{"num_hidden_layers": 8, "hidden_size": 160, "num_attention_heads": 5, "num_key_value_heads": 1, "head_dim": 32, "intermediate_size": 320, "vocab_size": 2048, "hidden_act": "reglu", "norm": "rmsnorm", "norm_place": "pre", "norm_eps": 1e-05, "positions": "rope", "rope_theta": 10000.0, "rope_fraction": 1.0, "qk_norm": false, "attn_scale": 0.177, "bias": "qkv", "tie_word_embeddings": true, "parallel_block": false, "init": "uniform", "init_std_qkv": 0.0324, "init_std_o": 0.0324, "init_std_up": 0.0324, "init_std_down": 0.0229, "optimizer": "soap_variant", "learning_rate": 0.00246, "lr_mult_o": 1.23, "beta1": 0.95, "beta2": 0.95, "lr_head": 0.00771, "max_grad_norm": 1.0, "warmup_steps": 200, "schedule": "wsd", "decay_fraction": 0.917, "decay_shape": "linear", "final_lr_fraction": 0.1, "batch_tokens": [16384, 32768, 65536, 131072], "max_seq_len": 512, "doc_mask": true, "train_tokens": 132300000, "max_steps": 2580, "dataset": "wikipedia_en"}
Each number is 50 + 15 x the weight over its row's rms, rounded and kept within 0 to 99. Layers, rows and columns count from 0. The size before them is the row's rms in percent of the matrix's.

# down: layer 2 MLP down (transposed), 320x160, rms 0.0679, rows 69-82, columns 80-159
# gate: layer 2 MLP gate, 320x160, rms 0.0692, rows 70-82, columns 80-159
# up: layer 2 MLP up, 320x160, rms 0.072, rows 70-82, columns 80-159
down69 105:39 37 20 69 20 62 76 36 61 50 76 45 72 34 67 53 27 69 56 44 37 27 56 44 54 53 79 39 39 16 48 68 26 64 61 37 55 60 43 51 57 34 53 51 91 69 62 35 39 52 41 28 52 46 34 34 60 46 33 51 54 46 47 45 24 52 33 77 19 53 61 61 44 69 23 60 57 51 48 61
gate70 103:46 65 47 56 63 65 52 77 35 09 84 33 50 28 66 48 32 50 52 26 35 83 38 41 51 43 49 59 57 34 58 58 52 62 80 17 65 33 52 61 42 62 74 50 58 24 46 47 60 48 74 44 30 74 65 57 38 53 46 41 31 48 62 38 45 51 37 34 43 49 48 63 53 37 75 60 61 18 79 70
up70 102:52 61 58 57 49 49 58 38 54 49 48 69 82 43 41 51 76 29 28 41 45 34 42 31 46 69 75 18 66 15 22 43 78 54 56 48 41 43 25 62 63 45 64 59 37 43 57 56 54 54 56 78 65 79 40 35 50 31 38 55 25 55 56 69 53 55 48 61 62 46 20 35 61 44 39 55 62 57 51 72
down70 103:48 54 57 44 47 62 55 40 68 41 37 40 45 39 47 78 47 46 82 37 35 51 47 36 62 81 57 82 43 08 47 39 42 42 40 70 58 57 29 52 47 65 30 56 67 43 60 26 63 60 60 58 25 22 59 53 37 53 28 53 17 36 34 47 57 37 54 64 72 40 65 39 35 32 50 73 51 36 43 65
gate71 106:20 45 49 44 48 41 60 58 53 72 29 32 32 89 71 64 57 56 37 42 28 58 67 45 44 25 42 32 41 64 65 29 34 55 41 30 53 76 35 50 40 41 46 45 59 78 57 44 51 61 21 57 34 70 53 71 42 63 65 55 48 48 38 53 50 74 76 46 32 40 49 67 50 70 74 14 52 48 52 37
up71 111:67 55 51 38 58 49 54 43 49 36 49 67 72 40 67 31 41 58 50 73 47 77 41 31 40 22 51 57 17 72 34 62 66 26 19 71 44 56 49 38 36 43 51 34 71 40 47 71 57 52 59 45 82 60 52 46 30 67 54 71 36 45 70 48 29 52 56 58 55 41 51 36 32 66 38 37 42 39 45 67
down71 109:66 46 53 35 49 76 47 77 55 29 57 56 49 49 27 60 44 71 35 45 38 39 59 57 64 50 33 44 38 26 50 44 38 42 31 48 39 67 50 42 74 46 54 41 46 30 62 50 47 57 41 62 43 76 50 64 32 41 40 65 30 75 72 61 54 58 58 53 11 62 54 35 31 25 27 67 66 42 49 44
gate72 104:51 44 18 44 53 71 61 47 45 41 58 56 58 72 49 30 32 55 33 56 65 37 42 33 68 71 49 56 55 07 62 36 52 46 86 37 32 20 51 43 27 50 44 70 35 37 49 67 67 47 51 32 55 45 49 41 43 28 59 37 63 43 42 25 29 79 62 26 36 63 48 56 57 61 53 56 38 45 52 43
up72 109:39 51 89 47 57 43 64 46 44 50 64 50 28 68 53 48 49 28 46 34 46 64 29 43 55 61 57 34 62 65 32 53 38 56 29 46 59 66 36 45 60 74 51 45 46 82 70 51 35 77 28 41 44 75 41 45 45 71 64 44 48 38 39 55 55 36 61 34 52 73 65 39 61 68 53 57 53 40 36 67
down72 102:79 51 58 62 65 71 34 58 27 33 66 28 40 25 59 58 81 78 56 90 49 38 47 56 51 54 18 59 25 34 59 31 31 33 43 78 57 32 54 51 72 31 21 48 29 51 45 56 08 49 87 74 44 60 40 44 55 46 47 64 77 51 47 51 50 60 58 54 40 66 28 48 55 37 35 57 44 49 35 52
gate73 105:57 72 42 80 38 19 61 35 60 57 44 40 62 32 58 77 58 70 40 37 54 62 92 43 40 63 42 53 35 52 51 35 46 82 13 66 55 72 62 66 34 19 55 44 51 54 35 48 21 66 42 37 63 74 37 24 44 61 47 56 54 34 54 30 57 75 45 49 31 29 30 63 68 50 45 68 47 53 47 41
up73 096:37 53 70 65 56 53 39 56 52 37 34 66 47 65 71 38 42 26 49 54 33 40 66 54 54 47 43 70 45 21 49 59 57 59 34 57 40 54 43 57 51 69 31 60 52 65 64 31 79 46 51 66 63 56 41 61 55 44 40 51 42 46 68 68 59 62 19 31 62 37 42 54 40 67 61 33 50 34 65 68
down73 102:40 34 37 56 26 48 57 68 46 21 34 52 37 56 47 78 24 32 29 24 47 38 50 73 49 48 59 42 70 67 41 42 58 59 28 71 38 64 56 22 33 46 42 57 53 53 65 59 36 26 65 75 48 54 50 67 84 30 60 59 16 22 42 54 40 20 70 39 59 35 40 70 48 47 24 48 39 57 42 54
gate74 101:62 31 67 51 40 59 58 63 28 57 48 66 40 72 60 71 64 60 35 23 38 53 49 65 70 48 60 77 40 39 45 39 61 57 65 58 39 48 63 57 59 58 60 44 47 70 33 32 42 40 54 84 56 67 82 61 51 57 28 44 61 58 47 55 61 68 50 49 44 54 46 49 54 47 56 45 62 21 46 39
up74 107:47 47 42 49 22 38 67 60 62 41 66 70 38 69 53 33 80 33 19 62 59 48 34 43 32 53 25 57 53 69 48 37 68 72 62 54 45 33 80 17 30 28 43 51 41 44 33 44 58 42 70 28 43 50 57 34 56 58 70 63 64 39 37 60 47 71 45 12 32 58 57 40 60 49 50 65 57 52 61 45
down74 107:54 54 39 25 45 41 62 47 48 60 47 63 43 41 66 65 52 00 56 57 47 31 66 53 52 41 61 79 79 30 36 57 46 53 54 56 45 43 70 91 55 64 31 46 44 45 54 41 44 47 41 73 45 83 49 34 52 41 58 55 61 60 65 66 61 56 73 60 70 30 77 54 29 42 29 48 58 66 38 26
gate75 087:23 78 37 57 66 54 69 69 53 49 61 58 73 80 75 62 43 50 28 53 30 30 51 66 53 46 27 77 61 61 57 56 71 66 63 61 39 24 35 23 48 54 43 18 48 62 51 37 57 35 57 56 55 73 53 37 67 38 58 66 77 48 42 48 74 61 54 55 40 48 70 62 42 68 65 43 63 64 35 51
up75 083:57 46 77 34 42 43 35 47 43 63 54 72 24 36 48 44 70 54 47 41 78 76 42 44 42 44 56 53 69 45 53 31 57 17 53 24 44 68 56 54 54 43 54 60 67 65 43 52 58 44 60 39 47 42 39 64 29 61 75 63 39 47 30 59 27 39 56 38 39 62 46 15 75 49 49 59 70 38 67 56
down75 081:52 48 55 36 25 18 54 44 48 37 37 46 29 36 16 62 30 61 41 42 37 52 54 66 31 37 54 42 41 46 58 47 54 50 66 46 67 48 66 78 44 66 52 58 70 63 83 35 71 67 61 73 57 30 73 46 37 73 48 47 44 52 48 66 62 36 65 41 62 65 38 57 46 65 31 48 22 53 24 36
gate76 096:47 61 60 48 05 48 74 75 58 46 45 32 70 50 37 48 39 90 50 36 47 38 48 53 31 83 56 54 25 43 67 41 48 84 51 23 62 49 63 43 64 77 57 50 33 61 75 49 63 66 73 42 44 31 57 49 65 57 43 64 58 41 47 78 53 43 38 36 54 64 29 38 45 52 49 40 53 59 84 46
up76 095:66 56 35 34 21 66 65 37 49 60 42 34 31 81 26 69 59 43 39 41 59 42 53 60 69 58 49 87 31 45 59 27 34 62 71 44 28 61 35 51 43 34 56 07 67 30 32 71 49 36 59 55 41 53 46 41 58 50 82 47 51 46 49 68 50 81 69 31 32 63 68 51 90 37 48 58 57 42 42 44
down76 096:50 63 63 51 56 32 83 55 41 41 49 48 66 58 49 55 27 40 37 58 62 48 52 58 37 33 22 35 55 47 65 26 38 50 67 66 54 63 34 70 57 56 49 51 67 41 67 57 59 06 51 34 48 42 72 70 48 09 53 62 37 44 38 18 46 51 64 37 53 28 30 34 54 52 64 55 40 35 56 47
gate77 108:64 68 54 60 65 40 48 75 42 74 39 38 54 70 64 39 83 42 44 72 17 54 45 57 31 46 17 59 74 41 67 56 55 50 62 44 44 44 42 35 42 63 49 38 34 44 21 39 46 52 41 46 11 54 38 33 44 72 78 47 48 26 37 35 60 33 77 57 15 72 52 62 54 65 74 41 55 76 56 43
up77 098:44 26 42 51 35 51 46 34 64 35 51 38 35 30 34 47 40 31 46 29 35 40 49 78 40 55 60 52 49 30 49 78 55 76 64 54 51 62 44 57 67 27 54 91 38 27 53 68 50 60 28 66 59 56 44 68 44 35 47 37 29 40 33 37 64 37 56 33 65 34 48 46 30 40 35 64 36 56 24 20
down77 097:51 65 07 49 78 35 64 65 37 34 63 63 41 65 61 33 49 54 41 62 56 61 63 56 38 47 32 54 62 66 55 79 52 36 42 38 52 45 64 78 52 67 58 53 35 64 30 36 22 31 31 37 54 65 61 64 63 51 63 59 75 70 40 51 38 53 56 45 47 49 52 59 52 28 91 38 70 51 74 80
gate78 106:42 50 31 48 47 86 55 78 50 18 73 68 61 58 45 41 49 59 56 61 74 74 51 79 71 44 38 74 50 48 37 38 37 14 33 60 42 26 66 54 25 41 60 57 39 36 54 49 60 76 43 56 77 40 53 36 51 24 61 38 33 54 41 65 55 73 52 32 48 35 34 68 48 18 10 50 51 52 60 34
up78 109:32 33 57 39 81 41 55 34 62 52 68 50 43 41 41 48 61 43 30 34 61 41 40 60 55 70 51 56 66 68 60 32 40 51 47 18 36 60 26 60 55 34 72 60 55 46 41 00 54 58 52 57 20 28 31 29 48 55 61 46 27 69 42 33 29 44 86 67 36 59 45 56 38 23 52 36 69 46 66 35
down78 106:42 59 82 84 25 19 46 75 56 41 74 69 50 45 33 68 44 65 40 79 54 43 43 56 51 52 49 32 41 41 70 52 80 48 65 40 67 33 62 35 69 62 53 58 49 71 42 84 63 37 47 75 65 46 15 27 80 67 44 40 46 32 83 58 50 57 47 34 71 48 54 46 30 66 23 49 60 60 40 47
gate79 109:43 54 68 38 51 49 47 36 60 25 80 43 59 38 60 87 58 39 59 28 53 34 43 53 37 39 48 35 46 60 49 55 46 43 32 40 54 62 63 74 49 40 56 38 80 25 54 42 64 40 73 62 56 44 56 34 44 54 30 50 66 48 38 42 66 48 44 66 66 31 27 73 32 47 17 40 44 74 30 26
up79 105:74 43 69 55 58 35 58 58 54 30 22 45 46 55 65 44 60 55 49 13 69 56 53 43 50 57 49 95 41 53 31 39 52 39 50 65 25 59 54 64 29 57 52 16 69 38 51 35 49 49 48 53 67 64 50 63 35 48 44 41 56 62 54 64 27 53 63 46 46 83 76 60 28 55 32 47 44 36 51 73
down79 108:57 59 59 48 49 47 31 46 60 57 82 53 62 35 40 31 46 74 27 47 58 66 57 43 53 49 34 47 30 51 60 46 65 45 71 65 50 32 54 29 38 33 57 50 33 24 30 59 87 37 58 56 46 40 68 34 79 49 33 36 49 18 45 65 78 49 33 57 64 54 30 39 44 59 67 21 50 63 55 49
gate80 100:74 52 79 58 65 66 66 51 58 36 57 37 36 15 53 46 58 62 50 68 55 59 68 51 67 53 45 20 65 49 35 63 43 52 38 66 53 45 54 07 71 50 31 47 63 63 64 49 49 69 49 42 34 64 57 34 46 49 43 44 26 43 59 38 48 30 28 38 72 58 55 66 30 63 34 45 62 45 39 55
up80 091:65 53 42 53 55 59 53 46 22 39 59 58 60 50 15 19 56 46 59 62 26 33 30 47 71 29 39 65 45 44 70 47 54 40 68 42 43 69 65 81 49 47 23 32 38 51 64 37 59 59 29 28 48 55 60 49 51 26 21 80 59 33 68 81 63 41 82 39 46 55 55 37 60 61 43 45 38 46 52 62
down80 097:46 46 44 44 72 22 65 50 27 54 69 59 45 57 67 41 54 54 78 48 20 42 45 58 52 35 44 62 47 46 29 49 58 45 38 58 64 52 23 53 19 35 43 49 48 60 66 48 65 55 40 74 50 60 48 60 54 82 33 57 52 32 57 54 28 44 84 54 59 48 41 59 21 37 49 39 63 33 30 46
gate81 100:36 49 63 44 62 39 57 45 42 34 65 47 83 20 66 41 80 60 32 47 38 38 58 56 14 46 30 41 67 20 52 38 69 41 35 37 37 62 33 52 41 39 46 23 55 70 53 45 35 50 40 56 18 21 46 40 63 37 35 38 63 83 59 55 29 60 55 49 31 61 36 51 42 58 63 47 47 45 66 50
up81 105:76 70 72 54 35 30 61 73 36 44 54 65 44 32 46 48 45 36 34 52 46 64 67 59 99 42 38 14 30 70 52 48 32 43 63 35 53 51 58 25 54 74 51 54 44 57 32 55 53 79 64 75 66 79 60 31 56 50 57 65 64 47 56 32 48 58 54 60 60 36 80 42 46 40 57 61 23 37 46 32
down81 099:77 62 64 64 53 40 49 33 45 57 58 66 50 48 63 48 41 66 20 62 66 83 31 47 37 35 37 75 75 71 59 66 49 45 51 57 45 56 52 20 46 59 56 59 47 59 47 48 35 25 26 24 43 31 82 56 51 62 41 27 82 36 37 48 65 55 64 53 72 45 30 61 66 51 81 39 36 55 55 34
gate82 099:34 41 13 54 57 59 75 42 57 53 48 54 57 30 18 36 67 77 21 42 55 53 57 36 33 43 53 50 39 42 45 55 37 62 55 29 23 51 52 77 37 49 23 53 38 54 53 55 60 48 60 59 65 45 55 31 32 35 45 35 44 47 12 37 59 20 38 70 59 45 31 48 53 58 72 71 46 53 28 53
up82 096:51 51 37 29 42 50 70 63 60 44 58 47 69 47 35 14 44 41 43 50 34 48 56 47 61 25 49 48 61 49 61 77 59 39 14 65 20 39 50 32 21 68 45 42 39 70 34 62 49 87 20 54 69 57 68 37 38 14 39 41 53 36 69 50 51 57 67 45 61 52 47 24 73 39 30 59 63 50 59 38
down82 103:59 36 31 64 58 90 40 52 42 37 20 60 34 39 60 30 44 35 60 52 12 29 42 29 42 64 38 49 29 69 54 56 48 68 62 63 44 66 50 42 54 30 44 55 81 57 61 47 74 33 73 44 26 48 53 58 50 76 53 43 42 86 36 57 58 33 57 66 58 50 45 45 52 66 64 45 33 59 51 42